Weights of a small GPT-style language model, trained from scratch on English Wikipedia: 86.6M parameters, rotary positions.
Each number is 500 + 50 x the weight over its row's rms, rounded and kept within 0 to 999. Layers, rows and columns count from 0. Numbers have three digits each. The size before them is the row's rms in percent of the matrix's.

# layer 2 attention output (transposed), 640x640, rms 0.14, rows 617-625, columns 480-639
092:524473510489409438523588497377470559516531535535442497371504531481524510521408466472582463528426459522500414526486596349538530553491513527478524492499569421550499466481540548484518505560504534466560445577518440485487531472502577443469480549509535475493497576534482559439487533443509543469473443478453437534487523494542542569540462597471485615435512486422508415434448431481356434430475493499404494487558519475498456538465511605536541552522559428458467444538518468497400428472535455
097:490581597459443470509508521530473479535457477492491507470475544487542528517465535487567473434451428411516510495476526499568471535372436513568356448501475437631497435472481457429529562492525593478504560505576462469493531493475451402496487490490501519480592498484592403539505419519421491446539512483528416511546456498466572447558514556517450598463449533422493458505503474575513636520459518464506457426485484477513523511440541472436544585586420524514547480525555495454431503506466531
098:496492484510506558491570445491463528401498465460466406542491521550415460374560551426499540551488532480471429488474582460540476494419571535472468476570516516465523443516555471531474480548474495440497526524488478449507530574537483421494553485386496530495417441488529446547449569504456517455381548461460569535514542467498456597479478458437450421579483472473514447482469572608486559548520443557502468528489497507562520548533477518543525450645507531465510439522466461541601454430442437
097:523603565515457533456459411501456518455432631481527502542558450510568474491535491564517483600532511501528463436508584412488518460382402548529605577343442524559582535474576521539482490494570445545450501522521467486506452458515469446543533509557556518460516633412514598559460493581499481496459495532517487494561527559425463498461578502474629449534495365520414481515509444448536465498555537507582538438533447450422513561415522497487510583433504478456497471565537423432496507518450473
101:475530568561461456426561469585566441503510507402451499548540455613524469442545523489531537464585528475546424474439502560561538487464493485551503471469492590508590488462451474504542427378455509396466540521489482482454469428547543489452471496464570513538552493473474578528529477416461445559474524487547449524543469463504532485531465517540528399501388547415478486553512465554402529434525567509586531515408562488565508441468513510602513550540509378582515508425611477558468549482484459
097:515450565515533554491480475462434396409487472475527517435368524567450469479497463449505370447448476547509483568546509409597523522430509477489482458485567529530560513403567420492480468549549543441507571504426484494494474456447550601486504483438537546461509553502529522519502520548472472511514568426573529558511593460586496486527464484461487491512499476385554508472518491478433399451498583539461621483580482517514422471504430595408363428428467497470577536450546438463501500535515539
094:576501497560529481520533513426607557429389457487443462485477564512556474520509515457471487516496473555562510501484442485531489509421460470546559558422497467427544563517604501532514570601540479556505466594482534477464613498556520542449482489432447482559465433549486623590525523493507466534516517539566448566410467545494530455520396519472499477523459451408434372476476585427442483394498474528510498531550544493522618541426457493524563495381464507449540402409479529491457567405492521
092:508449391492489463433513491474512421530612535601495533503469543439506480428471429491419551499448547501404491516493474471460329520485529502449571563460584466507480487483490573413523504517474467484508547510489530583507503448521584450469542514524475485595454551494566468393596527439393368548498520533530530484425487571477435519451474526570658494527514489504500526453425527570437525494540531493441482428551439596460531433510483510418461507461450618641491507549544539411527500509512433
093:598584484581490523556472464495519401533486528488422492511562523485561585483548442482469492522470419524480480441564580450480401482493506467506402466391516435477563583545514543503455487551499440580413459459494541512481521454405484477559607576514473544477433493533484442449435536490598522543521461648468455510359540316485550515509500586454524515447485535498486477510452580549552520500468453585505502528472517495499423508509442494464560536533514520526530448417468442496427529415629535
# layer 2 attention value, 640x640, rms 0.145, rows 618-625, columns 480-639
080:431439524562512550436414468438511530513585502486522512397481548469528489357507566634622522506413481534547486534417450478454575459538502515490537531459533499447496482491556512531399431521513451510483515460439546551470495475474547485586490517510514491457358458538486484409462603466509534542501537534556513544575432524489376496496404561469518433527518454546523543499521415604493438532455507568502446553538437525489459456532507461576485507441476486508508520502488459480541434464542534
085:493520482469482451517489502482556432482507489530533444512482577484573484577553627503507473398487471530581514505521524482465520507452533520477504538543558395544406534498463510510425565499563558450486501445590456460543455483485484524450525479599502445431473483579535478452471547465481502522638423490614455466541493540560499377515595601483486426436601519508425547567498483471583418476496550473471481508526543491534567431569524447479535577440531460542510475464572511435519568610526465
086:483427476579489420541513518485538541427580475463404509541463470470511526483506446402559480462463428489473503519475469508421526498470584488498383502501534494416525428583512447416460512465409535492509498550544510403481574505424521594462489429478429489496522455527494452475372523422486552500539493492456531483465495499460546488467536436501501528537489606482493491462545503538450501463443483497455477553457500487494521378507418512543441425481551529483469532436435514539419484541568530
082:542556470465552533508440529523541519524527509519500505474541590491497485440535503450421522534490435394535496542503553431414469522568552494431460487471522412488429443576518460492509581583583525556543492458428501527595467536549425524458518494543503540553415437390514459451447534498497520483479462438538485420536490554557543583459593514476410510536596438482510461539575496589467510512439513551452448341489460419443582561579449461554596417518516542429468499529421428449493466424483547
087:480504488507523470492569534584434559520521488503535567549512489505549642559456495488453539561511510494478396499468500519394446555497525527446542524461352493446399548597483512538492618424598531490416452509582603474571491496537444534532481494462553501554505497473489515438459469526648567573541500564438531532365554567565508498508548490600551490387463517556467543542536533512528541463577460572450490554549536494492550544609574445469525499506507463528507532574475507528452526543404443
080:406503497466453438506492542516553448574529527562584596436478480494515587467489529517496453420500530434446431469514580498521460479519424498479483509549474555520455392439485541456448463381359504514352586499549498488480423440454549499597512507444509570476500489507504343483477409593475595508374529464464522488525513562539508550483603470450483587485562432516488511565516513505498522503497550601473513455460425500475389509524620503486510477602547517537473554505491417498507506505491494
078:445445501519539535509445471456539543441563457493489515566449540428494521539503493453489495486548418447587518393516567540446558558433457512549454508603434478409470413463525478520474435480537408485488508521468560467532544483523449554497508494590500455450444457504467433474490533547582495522492426512456426524581505487477520515487446449510401522497467420456439550580526498419495457569463544507516554474392585400532489501470524514526681483415544411541470471498509425529405504530537479
081:346464503356643442458409547498494562480527462612465513437480445502553420491563506516506507489517489504498492568492494527479537551506475512472465427547481541525417497511501492523528570439580525461592466569531422440483497479452579578518435517511580428460480566495523575520536459531418523482327507442608518581529462648506506455494539427531415511539590446556502537406540468483496528539480508465509513483510491543509471428455485527476459467479588552445428565514539521476450385513513469